Part of a small language model's weights: tied embeddings.
Each number is 200 + 40 x the weight over its row's rms, rounded and kept within 0 to 999. Layers, rows and columns count from 0. The size before them is the row's rms in percent of the matrix's.

# down: layer 4 MLP down (transposed), 1280x320, rms 0.0398, rows 1102-1112, columns 192-255
# up: layer 4 MLP up, 1280x320, rms 0.0397, rows 1103-1112, columns 192-255
down1102,106,262,152,159,223,124,186,210,177,190,213,225,213,118,251,199,204,207,204,172,252,193,224,163,132,214,199,212,189,175,141,171,175,217,197,169,236,230,213,232,255,205,94,179,179,174,136,243,172,114,162,189,186,206,214,163,221,251,228,243,275,287,159,243,204
up1103,093,126,215,273,188,239,154,211,214,155,228,206,215,195,119,162,190,157,221,214,278,172,211,201,219,160,223,285,238,170,151,209,173,222,74,139,225,188,206,196,186,183,297,195,197,259,76,195,245,207,244,167,267,210,217,143,224,204,180,184,206,274,161,230,178
down1103,096,168,181,163,223,172,160,188,173,219,197,244,267,203,176,254,174,235,189,201,197,210,192,240,192,181,186,173,166,224,104,235,222,218,179,181,210,224,194,214,207,177,232,128,167,126,142,154,288,160,227,215,212,214,231,236,194,244,162,245,157,167,243,237,277
up1104,106,129,171,220,207,226,157,163,258,211,138,231,226,122,196,160,188,186,148,208,206,172,189,181,167,234,230,192,205,204,217,195,220,182,226,280,221,184,177,238,233,167,225,222,247,234,288,220,228,172,170,260,178,196,204,166,180,195,234,185,157,216,191,223,219
down1104,104,199,222,204,217,180,260,222,241,198,180,271,200,201,222,191,208,226,157,186,267,229,236,172,291,209,212,278,176,258,227,230,129,211,184,197,262,170,184,178,201,162,196,270,234,180,159,167,261,268,261,188,170,128,218,181,146,162,230,252,200,259,242,206,150
up1105,103,163,173,243,198,228,206,194,200,160,207,240,266,135,159,204,213,177,177,120,257,138,222,250,176,212,188,167,201,222,242,223,192,207,243,233,185,231,138,144,147,142,241,249,208,159,190,228,202,168,193,204,207,177,219,250,181,132,183,189,142,180,198,196,225
down1105,093,186,175,179,257,278,155,234,252,220,250,256,153,166,184,235,200,224,163,161,200,212,259,153,196,274,216,229,188,191,241,253,215,131,134,226,263,182,200,194,190,64,196,233,219,178,203,192,187,239,253,173,194,226,206,219,205,153,224,218,146,226,170,161,124
up1106,096,206,162,193,237,189,229,179,116,217,147,135,120,183,227,277,154,174,114,229,218,264,235,182,195,154,228,233,218,86,143,171,222,115,175,113,276,163,228,165,215,141,211,212,208,214,267,260,195,169,187,225,171,212,263,195,158,182,197,234,235,174,184,194,188
down1106,093,201,154,167,231,193,202,235,212,171,229,258,257,186,180,220,174,198,257,195,99,148,244,261,221,228,190,191,201,239,278,209,224,262,105,242,133,235,203,166,219,199,214,178,121,154,184,168,239,214,233,124,168,141,177,198,272,216,142,188,163,192,170,159,171
up1107,109,159,173,251,188,188,166,221,174,211,203,179,272,183,147,217,156,190,270,153,193,251,189,116,137,207,265,309,197,276,178,221,206,208,173,211,147,250,205,280,126,153,253,260,190,179,229,214,223,157,237,216,206,163,163,255,226,265,239,132,173,156,187,204,226
down1107,112,168,233,162,176,86,181,211,218,280,109,259,237,182,149,281,207,210,108,209,259,219,187,166,115,150,182,203,181,151,262,181,241,248,142,198,228,253,234,208,178,167,237,221,250,186,249,183,219,169,249,237,282,150,207,189,220,118,151,215,223,175,178,117,136
up1108,094,182,257,221,166,127,161,216,240,136,166,245,177,189,197,172,176,242,176,123,180,168,180,216,141,226,175,222,217,192,198,164,251,250,160,195,179,246,188,240,213,155,152,171,165,227,215,162,152,221,133,279,189,178,222,153,204,206,217,208,247,242,225,174,248
down1108,107,228,222,229,194,199,130,213,272,199,212,187,198,209,186,233,204,164,213,226,265,155,205,204,153,182,207,151,182,169,156,249,211,109,301,144,227,177,147,236,177,283,197,234,204,138,187,215,230,221,162,194,202,255,234,149,179,209,226,228,186,220,206,257,157
up1109,107,110,189,177,196,221,216,188,188,199,191,206,191,99,128,227,176,164,250,209,184,171,221,227,186,231,212,192,187,242,164,225,178,282,191,225,184,186,199,237,201,194,194,220,230,233,180,126,238,269,207,158,184,275,228,153,172,234,249,200,182,218,177,275,216
down1109,103,204,241,218,207,228,257,123,210,205,249,175,168,192,167,251,178,179,231,172,190,109,194,121,117,194,174,171,146,193,228,204,213,207,179,228,222,214,188,191,167,270,236,245,184,241,157,174,278,210,223,221,149,231,187,156,236,242,122,149,208,153,150,171,208
up1110,115,222,157,256,174,185,261,263,240,219,189,248,308,126,194,164,168,208,227,269,228,213,190,183,127,199,294,194,125,135,163,143,222,240,194,230,240,253,229,172,238,227,189,152,144,224,195,183,123,217,181,251,142,213,143,203,170,215,211,241,153,230,114,190,230
down1110,111,257,256,211,152,153,195,150,199,217,272,173,165,184,241,173,181,268,209,219,155,244,178,175,258,198,260,202,178,213,244,245,216,87,304,182,225,93,302,187,256,206,288,258,105,187,203,158,251,120,124,219,232,172,171,154,226,240,207,201,214,214,206,134,176
up1111,083,201,205,222,180,199,243,189,164,189,256,178,164,197,235,201,192,230,211,207,182,198,209,195,206,188,231,156,269,199,199,282,202,203,186,151,228,251,162,192,137,184,248,254,241,253,131,173,205,226,135,143,243,199,274,216,148,199,228,192,155,218,181,189,166
down1111,085,246,207,156,149,257,290,242,214,186,184,210,150,163,219,186,236,157,215,132,227,165,201,140,231,189,273,188,179,218,166,142,126,164,203,203,184,210,226,218,196,240,134,196,243,234,201,133,186,210,245,220,156,231,212,179,215,141,229,190,199,221,215,234,103
up1112,113,130,226,184,234,249,164,187,261,170,200,219,238,248,177,188,93,266,193,172,261,308,182,151,213,188,182,170,249,199,148,204,168,188,199,335,185,190,217,253,165,168,179,175,318,214,216,143,188,228,183,199,140,158,105,225,177,214,213,210,230,117,231,133,230
down1112,114,279,134,178,243,169,184,180,200,150,151,180,197,219,226,176,265,232,195,166,188,204,231,178,271,181,165,148,213,237,202,224,211,208,184,217,244,168,196,241,181,142,220,164,152,195,212,173,222,243,120,227,262,138,218,210,280,163,200,143,159,218,241,235,149